Weights of a small transformer language model: no biases in attention or MLP, a variant of SOAP for these matrices.
Each number is 500 + 25 x the weight over its row's rms, rounded and kept within 0 to 999. Layers, rows and columns count from 0. Numbers have three digits each. The size before them is the row's rms in percent of the matrix's.

# layer 8 attention output (transposed), 256x256, rms 0.185, rows 178-191,242-255, columns 192-255
081:490538492495449513527499512450535489508484473470511478469500494571524510526515514472495529535490507510484475527493517502540477502472475519496525532459527491498470493492511533507499523488462509
077:519499508468506480537435493504502517488491477511456518486521513492487511502458483493526526509523497460512485483490487550499532475514509450477518512474491509514460522474492511524519472490481511
083:517472513491475531532539482503495461504496464515546501507492488524474508507522513529491531529500492565523538520532483494478530502522511522531533461517507490505470495457541527486499530480517489
088:503500502519524517502484518513517520566533507480526496480470505507521499508502444502449487442556487486541528508504489467456488483537501482494471512503485473507507475465522508479480500488488436
078:475499503518525551533479516464530465514501509490500538496482517533493500523479483497540508526521509439505456483507484522463460492490499492502495487489507483524499493486494514531488479474534489
078:500500459449553513532486482513525529506521508464492489511465523516486524525503478524513476492546501504480503476511520452486511511498499508487510524524501551490480544492502517481500491501454490
086:508488514496503477487510513502501510476510500499520538483509540477497447513534499484522475501516511460476517523489517501539493494473480533535546497525515506506487519485505537492505532520464486
069:516499491486514489499481518498463497543542486456496493508476525543488487507500527487479471534466485488486498516528524497466538531542488509481535503541543481449479537479505507499505505491522496
081:476543482557511470522487488536489514480536466443515475506507497469502481533518516525500470502525503498524482510471537471451477522532523516446444519503480488519487489519507472527516517481485476
077:502504518509457469495533486527479479456505539508494506460504489446475494484512490499489477512485517445498456476493518503501497509461466499525524528512488496469520540482535542506474525494523509
092:459536470524465521505466465486503532491467475463521508514516507528483536508469505478490497498513485513492533509522510470490472501432502495499456453464473498551466547502499498496496462528483443
079:496503509475468491504495478511478468525494486541527499479518484487540500510523489474460536485514500554457490513487493521480524501532493509433501481464500486500475483462474500492490533476461442
084:465468520467467489509500483483479490483506482450461485485504515465496542526500541473485498562477465495517475467493519515510486468489491527527482498527517554507460465466497518532519470496495497
078:460566506472491508519522485549565536495479473511558465533472520537478489524507495487497498482504518529515482517536516475494494506530522498525479459478514506511489489517498510515497496478458462
143:484445475504498488473493531517492504452474499508514494502493490435494454505456510501545484517550514494506504497510495508529533522504497517482481506546505522507516529520477548508535492537510476
140:467498481478545501526496483503455511552542512466509467485515468448473513515512482483470477471490501486495513470506505504505485525471489521513448472434522506510516534528492493495531498498499520
146:502506498517484515492476492490490514508495539528522501442477493486543462482509494513513510502476524495479487494478543501479519497453517521507514486462489491486488563519483522449490516484479506
144:449541512494503512476456450473507489479519531495498491525558514501465474452506538501522503492504488523533497486518507501504539500485502539544541504494495531543488531520520480528506471531471458
135:496545476499505504515526550499484519468489421530487476492485508477510498544498499502494496492523506471481479553451508504505504483519504505523520495464496515490542514516466504484475509521515484
141:522482498515485480541477489489465477501511490520499491504524506456515507514506472469538507525468501515511429499530525524495507407521492505469507493528503498492509494515520475503500514480563488
141:507487518499496523490477504471538458484538492525465505515488466513470508493520456499515509490521509521463483488489504480491486524493535467474477472437504512492510455462538494531514489503488470
151:558513514489496564520522490481503478429503491532486469526472473498533484508494520536515464455539457495484471495509522451490485479496478491523463499509468518466503498490538519471526482553498480
141:468501532482505507539473489478497472550489506510509551471521479520449488516466498483502493510472469498486500496474484512522506501508472509522500474498524497505504517493493513495486554497494496
142:507522500474485491479502484433501515494542515514516500468511478518489481489467517493489455467492509529478508451551531472476528511521490475500492498498455527509509433509457485492510479474495476
139:534470503521473527508513472454480522507519558504484463468462501507463480451526491533481493509481512497485508521508520538506474475501526466463543492581483477522512488500459493506507526500480559
147:470518529433500461511554476484491480493537464487491518485521462515477512483502488533490499482516507484494471490501517547472486500499504473516487472508518500530518501517505487523469475486538520
140:541520501529489484518547495491509502490529500517471526485522499500525503481474518476493477492499509500523508551480471491505533503507490480514465542461471528515498507515506511466503497483500498
146:535483523538510538510495513472511495527494507458501474521428543472508487521461507485437461468527528481496505514447547493480485566489498476502552462470486501484483496486491519505488497482527563
# layer 8 attention value, 128x256, rms 0.178, rows 115-127, columns 192-255
119:488501455481464507522480479503500488511501518514469475487480535506501536482469514519514491516524519519501490534503436468519528456513466533488516513435478521455489541557522478491514549473499474
124:513450497547526461484524526572508510476523447510469520522505468486523553525509498548527492485497472493497496517486500505466489474448516489494471518460530463531466488524535518493478533472503523
124:499480502481473490488446481493483511492497476527504507505491548487541511538522468506533507555516535539507500519459523483474510519486484450491540473484522512495491488464529500501496522448499522
112:514506504528482513534484488505495512509526484486484487441494503496471443519461532487504492520529470489465540505518506511505538500499506484545483509499497553518483495513515471455472484513516523
119:558544520517511494508518453506443517501525529517515417546521515467483500526511511518477517486488525505556496493509471486522475525479514508510513509489521537482455475473488482524523509504552496
122:508511445515504533457487513516477476493484492496508467500510504541452511509445503493545506466511543486498533496498482499475528503511482522517481518471503525509495516520506500489559553495480501
124:490462463524482499502499498506494508466529489508482459490519498465524518497464510483532474489465503496492501504508498533495561571491495521540478486501492485531536496461526520475473492484496501
117:495506531499499525468489507505487530489462467536506522485501466482516485442487489459519508499444491495505488505505543462500483527465498485487491488483463534508570501509514477501461509479432473
116:496495463481477489489511493504495513527484467495498511473501528501490493483510505477488508473489470525482520503535497544547437474495469502530480494486526515515496509523487518514545489469515503
121:506496489466464500543499523503503475470484477481475481482479507520501541510463497500477495511502490505486457483522465477496476480474521533543476524462514494483536501474537508513484470492492479
114:559483507517485512484461491505456509513493507492498487490529511478524458458503494502505501462541519517508503475508466460503501516528530484488490492524406512512518502475462487506482511509484522
117:441475463546499543469520513528477497503487520485536506512459454489552474459488519524431509497480528545495532532510516536504535491477488511533511564469512508512516523505472526475514455498538527
118:484500508496518526449432512530545527518497522466499515508537442509514502526536501511490524446508482523474483549524523508552523484488517498504524511524474468507506486507504505477523502506503522
# layer 8 MLP gate, 704x256, rms 0.143, rows 0-57, columns 192-255
107:451515506446513514537483479516481469500528535514488453490514487511511462467503502492492501517530491478551483510479535503495495453562502499490516508489525514521500491520485507484514519466529494
101:487503489518489483514453463470496524507511512524502532491488528486496489529503513493518534469465460505537497473471448521525473535499500520516528535482515515475482510434507475541511493515484506
097:507526545480512503483464458447478526552523493524549551480533491434487476531502504545497535553514481496472505521505489492527463494492463513502474521511550513479518466486489527509495535478481486
099:519498495522546501510519474494503485539484478516515506457560496454501487510533505467534507478509482465528512473497500516479517481495527496473505476436517517493523438463532520506559480539507523
091:523501526526442485508451514438460525482506509479518491488471499477490455504516475515508523521517490505520434478531515549493501463493486470507514485540494500529471479497513518514480499492454520
097:472488479508469499474499509516499508502501488539505540477489518514473519480512548524462506501479556503466499538460515520507542503524507521510470516516506458528474487502470514521517473519475448
099:485525474509496466548490549477568484489501514546447556520539504508486490495487532505528497489487486489491520496511499533466513502490570544481525488514484528489505469537505527467482550507505474
104:504539502502556497502532471568498482468528479523498525465507499523464453513521521533505529517489504480548509483515483473502504480551466515500465476477495485501468472481548518525519474481504518
090:521503505485508505519514503521483517495458485485517500486498510500499508467474503529491511479558484460498475522529494525510500476495497494465470499528481484492506466534526467496516497512489518
096:535526504512457502502539521478459479505470542489493503473495553521511499529525504513502499499536507554527515419513435522495487480477445495524505467518474499503515483496514503522419496441474453
111:510506509489533500478521479537536483505512484513522553469531477496496495504495549499493492490509510468483493499488456500461531495433524500500508498530496511503539469503506503538504488460558488
096:422478522463489473536543522510495505507464529503485528517510494505482484506541450497504529481517474490459486490533515447488535489462538525495538486473540492589483502502473509476503501485504509
102:515488485463517510507474484482478527481504513536487517454520498476472499523499517504488489526494510511467497492540506469505468462411522528491548506537503504526510524500483447535540533526463522
103:481494482509527495517470516494502473513489492472514544500513452483476487495484523531502541490551525448479495537480502494522495506500484481531527534495505507479543474527488516512548480482512502
098:509506469454521503510522502504514479487440512482563505514473485543525509507506477518507490490527467478490500496486518535526500504543518518494511536506480496501504453468478552482490472497497485
096:465448504491539483464505568484465506497510499512483502466495486558525501480486491514514475482525459468494465498541528505511492496477531508515556514496530477525510481447537473510474473512530484
105:535518514495523511532562524503473483492474464490496484501488510505467519475505484461500485502484500510483537529457474500478517508525509504474500492514533495527482526493484493500515478483523539
099:535494517511494496494517496493483500505527479598498503498498494486458500513495510482510482528527515506494506462520489538524502529552512502470519523536491463548487498507498500446541524481482480
103:453506507457523475496521510513481499501510502527495489497496496475492483484581543498510514500524513466531509471470454490490494490436521508438473520493511549493507472490484520512518518488471473
098:504498512482522539490493519537475498509485520486463518531526473560432499468497553508479485457576493482537509499523473476466538498492548512506470456532501473478455507491491503513524507491504496
099:476504521523485531476446549483475488486457452435490498480531468501522491496460486512519487518503502501495502502556479475505470504508537514505505520541532534458481489484536488530504492535462512
093:487462496487511492543495479525466501510491454475460543471463495487463472487504497487551523525527499465469487478486516473480525488500470491533511483538452520501495540468495525451492497504482484
097:467507516465475482472493504490524456508487490494515502511483495491490481486459500528478543480479480517481502504432499475487492529476449500515538479504518499562484481487513492498516461492500522
097:490502511493520472468465545481509491491479501506477498480464548507445534471459464521514516456465515492533489498493463525506492468497528515469439494496469533528561453465498464499475516503499476
091:511496493522501521480520504464519497524455513482468474501493514482540492496539517498496524464487526493482492537534495488531528538484510496452530480463527515519479474487500504459486529504511511
109:515500482528490455506494522471475478454420517490482450496502481527503504449495503520517555478478483506505473519473461513496495515514521514489507538464487523492510530518460509495498460513496506
101:525494483471464496482501514505526497479490524512512492484477501476511476489481514472495480513501564510503482520458501525461499502482498496485517525499539516517543479538527478477541445503488501
100:487509491496493490496500484522456459480540446471540497521516549486480482481515446510533520489550514497504512490494468478533462518482439494509547512469510472495503486506478526454462500532489486
099:511502519498542490495552500490498482479481529527501495461500505497489498478496456464477523496494534485530489495516504506486508466502540469489488501446538456503485456492542509505495530499511512
098:513503511501529523507499516486473476503557552473521509509473475495516518466512458537528500506456505489455496492501466476558447495547503462467522555510514517504512516476477487489497507448518479
097:499469525498472470507502500493522511462503492523500558481500501501484488473495535514528475489527535497509539518460492456480494493509503465524458515502502504485489545482544467540497471458496486
097:472463547512494474494551457503495509486537500520492511498503471494532502494483474523480562491493476484504504520561495514513516516509544514472471518485496523489510496488507461489490465467487477
102:497524510480498510486479498453530525455511490491508481520497519484487479498506500482485519475480527472493510515490485538497460532480497513502523488511537517526514464494519499497541426504488485
104:487522468483537492474536493502516451522500523476476538490460487473528493491504528481473479478454491493498508506464560527483506527495501512526520498475515485551500506514492472540456513515475459
096:512507465497504552494463528496492501467488510473510556480488515500502464495512476472485534450500536474535526539523520496493461482494487528472507517456531523499495469478477506472510488491491510
099:473504513464489485506535488523505526502507479537487512481444515509475483543509470514537531523468499428485521498534494519489533526499510491540527514499481506534549510487527486491481502536539499
102:515498473483520493480522480519495488516511504500486527470505522525507472547496498464484506512504482536498530545538438496480490485481497538497483497500555488484464538468558480539478518502481501
101:502479511501518512493519587534525485484498514474485515489496469527486489497509503454498520552515537471486522467487533531522539518486460543459512513494456584491504503508512528471514497511506468
105:473508507506531484508530522477540551452519496514445510465508524513510479488523485499504494493466489506488504454498517487493516537551486494507503505468493486529561496530461544486421513489510465
092:448510521501468457499518450524500485478496491512517517512448487476545545514498486474496482494519534531523492553508499439495480470518525457496504498465556473494512495480502518475480504475501493
102:492505544492499504526476508497501461469463512528479504517462491494483554489495484500512497503515490465518502495500507497501484477516506450493481529480489479481493516492460492467516458444507506
091:512480504520484478534500544497464485495445475489504515510491506472493475472486476427490517506527507520533548483464462488545529521510520481498532521496513534491512473511531441519547475501482493
097:483540515494488470512514507505504522494509484524488495483490448489543546434450486474443483474535486511546523453511526548461517506491525475483467485542523542517482492522506466476508467470458483
099:499508529451528456505478520497494498511494456510514519529477498467495540498515527526516528534494576513519524510452463549489511492514487538532459449525483475505478491480490539499489509519520504
102:512472509495521472478467488515529511489512531523472504526506456484515486517531502517502463499467488524497520527467521542505525506501506468470444507488445552478512482456459465503463517472512483
098:516495517472541489482500473493491525482481523526498472505491501490492512471488545479537525549534511483540494500529498533528472463456503501522542519520494522509522538466527487496490460571532495
105:502448485475533486496467482512504523505479521487483507484484488500486490492495514477508501453482489474478514515497479477459483520500523481530493520514456427537510458457445472431485492454477474
104:505467490531510464531508484457471484493451517512444503491503513485444530543500474480517468503459474481478509523481506491479489482489486501491454502512496538515506473507489494555518512531495492
098:464525506477497467545510483517477494517489514490475526503519521490522512505491507483551525498492518475503513495557494497524502503523517499471527491542485509492509489496508460467478496561487508
104:490504509489510482496505504497508511499463520493487493496495491515515479462525527489467546465475550514493493561503487520499478492520482496498513510475501545499512530498482512506517479526500508
103:454530534493503479467516514539475484472462497526484504460517499480490532453480522510505482516503455524505473502504523470496529507502529472501526508492529476513490500512503545500513496489480520
097:482488493501525531497482497537485487471473524451526462461548520496564496465495470493516489458513494530516506523530462463469497507502483475495495487539484472481473506509519510489494498541487531
098:565524536487518475521488493524489506510481553517534469432508539450519488474517472537494526486476516506485514532551542487478510477503502490521480534482474490463521481504485459487487450511497488
091:487504476487464484518435465522505501508493519460487531543477486545479515490475482521546502509472528486503465522512460515510489501520488495503514495499524506502448492454508527511468504505481493
096:447504460476490479538502542485518507520461527510497524460497472476509484482507479478485507483518482466505483465522479527514520487508482504496530509508470510517487502501524484481540486512526528
092:476449496512528486510546520506509509506461543478532515459533491471463473502505449484464498492487524514473495489510485497474510477486479497520547478512503517558523513494493493480519505488494470
089:459485444495517458491473515556535527516500498526474521497499527508519505509468485492508500500513481534463516493495467495533494493499446534518509513537482496502521489500507498456528507497499510
095:511510479472500506503536453496489520503546492548510499478502473528494509509505490538508512488499544455480486481492474509490505517509518478485515533544477456502488511533502490476503478479503475
# layer 8 MLP up, 704x256, rms 0.148, rows 0-57, columns 192-255
112:508504529529474528510503531515484497495470499496506452485551496493527457491451485511502499460489465538486540542549506525526510495510504505482522545508495502507548496525533518496460572513498518
104:531482483497508504466502519493519505503486528497509500539492531498481504483479494536531478524508445544485479534502529504482521495489529517482539552573509515520502464550467492517539527491508475
101:539553487435508498480508507539503489499482501508498487487494473519516513468523519501551515488502516498454536490520512497440508482523521527499488500496474529509491514506544510517486459500538486
096:472528530517490493545489505547470461501522510526516485544516544521512525517470478500497492499501471464522521510463500534493524506532519501495435552519475461511497522464497522547470523490448461
093:492512507522565505499520530483556495520513490508534511492526480519520495483475507473457466487526528482465527463465481496515502495514497496452462487492514502501499508503488475494538457547510496
099:526529468479549496480485500474550508491483513540496501493514486496542512490531501471498541481526463501481530475535482482517506502478490529515515503502496518471490468532531527454496542503510479
102:489485476510475477525485515493466509499459552498515510537514517502505505489487523520498487516536454475489519466472498523522494504477539497508539477518482502501492439502474505459535489519497493
097:517487470475540532540512539489440550482490497468489496499516518513508470507495478519496493504498499512478511529483517497504526451570514527505501508501513535517463508489502489514490505485487512
101:460479494473465475483503488509502497495475513495511539520533518521482514535501486522512426539522495505491516496477548508499487490524512489527505521476467473483465460473504523481489531498463536
098:494526486514494496541490537540533464537528533467551496501534521500505495516542472582490490498508522476513527511461477520465503484553511473491525508482515515491533488506530496513494467456515475
101:543522491498492501477544485483553454481507478501492547491470465485485481485521478518528465519504447550483498510494495503481508500505468511489467513523513494509544515487457493536476516533471499
102:496508501470487483497537487480493530487502519528525530490505501505511513509509473507499509518514483529499520483481477461502500512509516493503467529465491489546455509507494480471545516490514520
103:526504477512519492494478512500545512515519459483505509507461527489504485540493525492491548503533522534526475502514511500506516503568506502497503503499496497499480511492510532481488481454530567
101:517511483521511470464490549540494500508458516485509483530492466473489473485509534491542569532467521454526452528516451518485537495472534528550481485533519509492509500500543520486483495472519546
098:485475477504524466473487509497542511417523496514540508443513504464484472496524488471508506483507521459483523515538456471487492487490507508451513503526532497522529501511490472441521515486521470
096:474528498500485541469515502541454481497494474533512505550499441501510498522524500491480517490441550495493532571472491498473531544475498534494522483498489532502482539476459526513556505514532509
105:536529538498514494522504483503505553512483482486463498487483503516467478517429475494523463510486519540486501549523481529466525498492477484536540470494511493508495471489471486507474477498535472
093:542510456519525506515514498493468474487535490488544454516469528519566529445526571506492529503494520519509467532488489486505513481488467482498462523534504538533497524537503510521485513512463560
095:520505511542462528508482510521503506484479507534471500497498509463539517493449509489473486491490546454478509491496540465526477515472508487497519502524473521449505470520513502493482496528546503
102:513499458524478471475493524539533507508505484489516463533496498475463480491505491489492487504512536521481497502566515565489490509523481508498479484493498467522504496475525513482511511486537491
102:490493486490494546540493481472494479528521492519454520505554512507486508508484495500552516482555551464455524504519494439492473464497448541535505506554518475524504472479509506507472512497469487
091:450503492492524495501492454477487487515555517516511498513491474466466497490467489509488521485511482516486529514423485517492519530538497528476518521481461469533493501507475492468483495542485497
096:508474512489462503497518512424549479503524465534491450500489512505550493493481533483506486470480490479510467494554476459546515444459521466517519516512512466529459498524508468480544464481502548
104:483531460494522554512516479530491503494511436486517488507523503549488489510484516528555520538500453515510516519487556484493481479524461478490519508462496512493501495487504500484488497506513474
091:459500490519457504428509478487509494537565463479506499504505492525488426488499479524536496508492489495505477487515472483525449497501482481533545489515516510470495514520471509509524490515489498
108:513503523513465477531515520470516502524551451522477483489495486528512513478516457486474541479481518524514536489513507477548509561533502536508479529484517481493473509470534496502496479510519500
106:495505496487507520522482513511510510507486533504487531528478496477473475486499458489486469520532501503540506528456517512505481502519504506458504479502493523499524498523484525504513517491517469
099:518495504497520509487492525493500472423525555517473503509542463543495521540480503529524500481483539481527497481536496519522475494570467511472552463542491517507546486536445473494504482476484532
099:491484490473504492500493519472488465521521483489500486530524507448519480484499501498522506528473524473480529519529473504511477508506472530522488484522478526490476499503484517517481483512496500
101:465512523535521527495531480482455481485468464530448546499513473518452477492475497484522489481524468509538507488514526476483432458479501495498514477520481469468505514535505489518507488558538486
106:460514523504483511530481495503484489477490535469492469496480507520533512505531541482531473475461500461523471458510507512527521455478466433513517457482519463527485482492498467469515491521526485
102:468464479560499539538522510486543488510477515499558520503455539490487544497533522482503528474449484484501526512502508491482453471488537442452510487531515447503515474461515469450499479490497533
094:516518501494470497470488505491505502492517525459480499501513510520488515505461540493492509502469479561483484480510497509503498504475455497490490515530509482483495502511511513499498495523533511
100:493514484550490473527540485518489508476470443502477463494512498483484462493478493515518492517490515510484511476517470490485543471520473507484497492468516514487527511474522525491486488545500534
091:515486501493518494443523521519505540529524478466511476475472498570506520483463517504430487525502506517504503500502486473524518524485466508495474523545495518516477481486469510507489489493501523
102:484459527487475474495529495513492530533500513496493526492477475494525463518492512510523516539489485479464501523495501472505527557519535445538470530502494505535503521449485466506533503525453515
100:516521459514516492587488499472460524493495495494498494518491512475467528468479526516490461493494531510496554448460519489448496515519478520479534534539469510515488495500494528519487478520517514
099:458478475462478507457479482546490497519509544519541496488520484518479495483495498481515507538509471460484512457487469491508471511531522521497529470495487485499548514482535536490440508476524505
101:497530458514520504507472511500491497525461472533511474518500516464479501526492503462509503544506497547489482501521510525453524522486500509496506469520463489478474505463521519506516509501512481
096:478541501492518525490504481506479485548475487494514532481493475525516525489537508532496556515508534505517517570520472464446510470578486540507515480513485484515508492469491498502493513554523447
102:516503503528463502521505490501511497464565504522526481520499466453517485497456490484486511478500443512513434507530456504454519480475496498550481528513489492479538478523475497517508485544515511
094:421490482493469474481480521484492536486510524496483494498523504481561516520509460520438517504498500540525540492496454499517514501525452531498533503482490498476522510499502492486473503445456486
098:513487487480543475446507530432522556469530485537456497527469486484527485479498524510482527479505510514501521438457506448477524538471508468511468504498494539498493491509509499515516516520465470
097:458475494475531514488517498506485474540495518496539493499498498524468535485506466525509523537497491497488518487476472513462500533492455465461483526505556504522492518479526463501489510467501524
106:502509507453539508470468480538507485486493551502451498505476527479515515492550481501511491509498502504513521516480493480501469503505497472506489510463513499490504468485535507506520484494493477
102:477500487487534525470477488443511502489504506488501476520458498477515540496469502512462538520505513488491497475495470504488492465518498524527464504470523508541510479443509528527513503486494464
102:546505477511504524515482506556495503497467466432525513484491473473481510445475522510481507507546507534508513500494509501500552496502518453478497461537492524528492526490555508459483480483544515
102:502490495459462480498443465486521495486518497464498507463489502526526499515508516516479517544498486507495509485480497509543462487569540467494495513523520494516494487514505461471518520494487552
101:518501498539497505540533542508455519515500541547489506516485525498479505486495525520529496497481503530509491491507489478463516481492505570524543549526512497515486504470517563494543548516484513
104:480495502489438500481489509520543510516513487546532521484519556505530499493533507500542534506475543493455500503455515480513478516504568556518511486518504502550492479460466553518476515478484475
102:496468486491498492541502461523516508492509474479518478547521513518511483482465485525494574520488496455479521494517543482521542534539533468472518503508514425512501508504489526468468482490490460
104:497498491491495500492480491519494511470481519481512503516511421514503509496524524515512458555488483454462507480493501473499461495522495508492507505493493484488491495518475547497505496499464507
100:471514508490506510502501522502536507473499502507497497454518527544477571452532502517507489519503499501448438509494457499512537481521503480500527502551514470541479472478455459542505449505511494
092:527541508543502539507465467525511501493532529487509471503514471472531526499504494495509502546502496466457447466526507531516519507498515506502478501530482492508553507535477490459500515541509477
094:529507523516510534514525489528551477485552508488485527474531552484506492548498495484482513503537559488496472508497491477472544488531495495495488485563484494478521530519456514476543536508504454
094:486514504515476494507521468432486489531458504494470511502501515448502448506509507529536504512479480482464519480522485515531523496462514488493497448480514514514497498489498503476475546501476502
091:497476575535505476512498490510476511498522515463507487468497535512486476500504497560495508482498460488544513525511491485461507491504477497502442506520433521500477498533521479500482485470502523
103:501501455504485498537517483511465478506482491475478499490509479485508485481507516513499462492477567511530467499493522560446462501531488497522516488496469477509475503530503523524479483532470513
# layer 8 MLP down (transposed), 704x256, rms 0.139, rows 0-56, columns 192-255
103:483500479492493493507507512476518499462485496473498486490508534500514486486521568504448494483501504535510470492473481508468485448507512521491449535481502510520489510539482515511559511523465518
106:536477546466486519545455482441554499474510474471515484476486477459495475518501544483478483508489483509503516489471512467534524479506487465498495496538484501513512464492510459493494454494506521
103:513499471452494527485516481489533499488484483462516509532524504496523513486493518481498466500485504522480500513502543492465492496456505465529459490500494491531523472481487484503531518551511496
094:510478514454505529495513486501526494438506484539504520513467485497525467489496485519487499506460497479512494501500507502452517477503493501554515519526457497495513543521523482489488554491494481
095:508485538496478493515510524518527461497474495495515487481437457525457534519489495465531481485463491499477502521464500428513506464518482481509477511517491473457485514535491503466555530472482531
103:514452491507517544510475460492523489489509458506496508520483509505487507496508501503528498479535516508429462493469530495474480511529495508534462456494520529499481499512517472492506509465506506
103:503487498519510484477508505486514506478512477475482521492500500453495485485487532528552494527481471503459515472465451482465495465508494479515522510485495447513488522488522494507473493522517470
102:535532488517493493535525506521499504499454528492486535476529500497503470524514447524470530462472480477507502531500502540514517455471543531502470444546500498499503543534500499492485519491482491
100:459530484555504520496511493504501504502499540531509512491479559528527457485463528484470504497539511534505532470468510500507488474501501522455522508469479503471505476519517545493501490485419448
094:522495473490490511488509504471464519501487490513462514507473501514499504478506459434516514467493516480468440512469491505490454451462499503446507515504463467537466532494484517525498506566538523
099:496527509522499473504525514527549507479493504458504491534436513488473485471502492484501525505478517473480543488476453469538538528492493531519544467514489515451523488492489515513478519464500509
102:504528522491541504554490472515543491531532505502441484518489516449508524457495484536426499517476484490526456530508508488525497448452520473504518472515495485546508503499496490490493533436482480
098:487520497488459473483516496525511504522477486467492438504466468540471469474509456495541479452516544520527512456482506503485513502552496488508535512493527507517473481490476483480531500552435505
101:443491515459531501490496520476488538523491538519512503490538487492511506517439547523488519474509495477465451461523524470461497482520469479480484512511489506527509498476538554520558491538508480
093:527514513503527536514575507527519521532511466555507502495504487479508520524507483479508497477532494476494499537517451488545526536502509470498533490541511487524472503481472518517492480474497508
097:481543537497479539525462467510520490535477520484530435521536519476499504502487458488457472475497476511470531522527508502480483510563531473490467480471502476495468525504452485505518543468474498
108:532466503499489505529476492485481540461546507474516517519539513479503451479497510529467516478503486532471515522490505498540498501499516514522549501462513501518508500499422493529541513491538553
100:461520502519545489479518527482480486476489492489517512509463455494491484494485504531505511521500546476484462487498493524489485503501483508494493510509485487474485542500477476529529529478452505
104:573501517495487528528482505487474502513518553525530459545476533514500517517477453513488479463485509490508483440510513496517500487508573494469500494454445481507479556483503514485511490514497505
100:510487489498514506531499509498537457487524452509505479477473499481522516449484524491519521481467462525472477482508479510465488488495552525506504480558475483490537520487492483458503480459521508
100:562502465500497507500501494492515493485446458503405524534495480474538514485508501461510469524511518508511519512531483489495511528473511477482519483461499463518517487476512497492490524514542472
094:493465478521514476500490477542483488554479512480501501536480462564481488501451489524517500458519474436460470491516479536489554499499507487476469483536516521506505524501496512461498522490494480
099:503511503484482454459515515428504476483497454498512466518517550531510475524528467489525533497501523490444473502499498485507498494467478508524502464495484486520485452497542498466474476502518475
101:449457489519513540484487494516505546456498526500474512444487487550489469487488527504502490550543480527464524482494502521512506513507471527535531519477505495504512462518520473469530481473527498
096:463516498525511501501525488507560525491506505558526504496524509520493475502477476471520499560478486551420517495522511487549453498525533497474498498480513526447482508523464476492520481490456485
104:559488485518509506422497530525494515480485486495482492531484485472505490501516511433503507513503558525502465482487473559493512500497522492535535520469495466518506568509498513525497535505524483
096:507490486529480458485500491523512549503496483526492474503450487508508464484503481471481501496497555498526457516459477507480486502507514495471493494487513462558592490544472493470504499460474501
095:489496458500524504535501515444455494538519503488508476444497492513505497464540507496501486499507513532486528498483491510518512480520505497548500493503492466565514460494535457493505520479536524
103:498463465506496514505485504481465508483467459488501480515518489484535486490492494512512506538445497507491473480511494494509501518545530530496526507507457473510499499479527474568485499471539442
099:555511565516499546497529508456514528520511501508479519469426501505491510521523458473501489519486520476481458449490460446497523530493491477485498517512479487479528524510465520490513459486434512
100:492550513507487521506519485481471476504504496520518528468519508532480532494507484482487495470498509511508506488486523521479521505497531470495552508503499517524501492528549514477462475484478508
101:503496522497544517528501550465512447543518492477528547500509518506548522483493494491491479505520544478461554454466560510461505535473489520500519507532500476545458477492527535479528501515493459
102:505479456494449514526508493549517499505495538448473514506522501483499496492526492436535424496502504490500486489481513503528509504480480474460522508512494476454469504512471493537485490522498507
100:522505500536474520516518492532508480532477451502501520514510488474499522473514479532522516484479467512526498495525517495475544487487513510479468522508509479502520510420526516491487458522530518
099:488469475491477511473516466493488508486475521533470536514548494531473534493590496536522455514493510475464475477490487477534522505483481510487551497547505510508479495518478497495458502528492513
098:473496496482521526537487496507504501525542508536530482482526521518458483464553486454489516500510502494526476481518499515498462520466493478497498470506500468456449488498510511487536502458503485
102:475476459518481515526495490471524519504478497502482524457504477481482536518495501516505517516511525511487543495466481474532509528500480515485461485505520486483515527530468533459512499523476498
097:538508464496535472489491505510496493507505499496499527486482485495487430478463530529472507503513457484496502466462496508515494482541508530497544504534515482488479494520509538501500534487515482
102:494500515479471523492484488528493509497501480460509487499549518521497519516498502518499498506572512528515474509510516476423485513497491461550476464510477509479519488519527489507546512491517463
099:461472455467505488487463462467513521465480483508494480477520506418512493552508460499498508469504475522507504456465523482540464493486528515510513510487488482449484511489491501489475467507524537
103:503513504482529513458549515448499502517501515478474527510516479520482554497497493529442523511494485524512469519526492507457483522527496475506580492483473507478509470549449505461493470518489463
101:477505526496563488486493459489463501532483518505543532484473494516515499485504493471499485466476509513492466501461514550546508493478491490476523463501523553536500460465489497494491524437463504
102:475489501507481540507514518473502489529523527503505507540515466478532496461491477510466510492518498465487525463477476527512516494509488495513475499523455497543524526513483475528503505523488504
098:491516527517577526510538477515531519506497459462472463467487459441518456502457549512504470523487507491511504508507476491504442516448522457456475506504511496503466475502493510456475535491495504
107:560494535436503485524486501451468475499512504515476509508508574518505477496479493531482528505529520457508514493508505475473455511492526449487520514522511495497501471497491446524478457502533524
087:517479457518491517477497497502504530516530499537494513531469473499515511490505487522529481462472545506514514502491511502491502462517483492512521493508492437457512463548466478504514497466525534
104:494506498532520510530474522518493511495478526524524530503518502506509535539514469465504493473498574498555521519547549521493473516506510516528526453501540507524494542494489453506564521486469512
101:494519495516470453497473461486451489494503506475496459467460511514542535510457529507457479503469482513496552490528534482492472480479507502516506501475520528506499501511504500491507545506513520
103:527516527496506515530475504511480480530530440503515532492538528480543511474488507458513511448485491499516527523515531494460533519509539483449479514502515503532500499493500518557505484551503509
101:487568496517476493509521512474495516511473499507457493470516553562459489523507498518523510507526433521471534459490540503491494490537520541517459505483519484482480494487464503528503492482512496
104:516465511485480518462500508483496538515485515494498483498521501491506478480470516541509470514464442500478514511481506504486551479494514558476493532485499471492496542559528460533493515539504486
102:533483491484476521491505487540480498481510537486503475520468503557505467507492563524539512521503488474515496517500550508519512498525487510515505569516494494445477545501483498519494489436520537
104:498500528465530539480489504480524515495500492516543499454495491508515528514479491497520515472492500438504489490511495500506502522483488482514551525520532457501516526485478493475524535503481492
095:562465525506500493514515562486485522486496460490494519539497534510489468549463512492490479507545480475522559492527482507459523477518488462502527496477477517486487510487453542519509482514498500
100:512540503466537500489489513511557459498486493510469477482474509557552492543466515537481514507472516492537479502525517478481480468500495472533497490465499459473472500511484479490553477496499537
092:514493470490528516551471505490544509504460530530489496474481525539529541526497501505560506522518497544464517457479496523507485435486490482515487490499544467503520512541451479497514525543465494
095:480510526526462466499476490494522516515531503529534504500504517487480487483537478539489532525496523511489493530532516534527486491463514479487459508555487506503466478453464516471515465497513499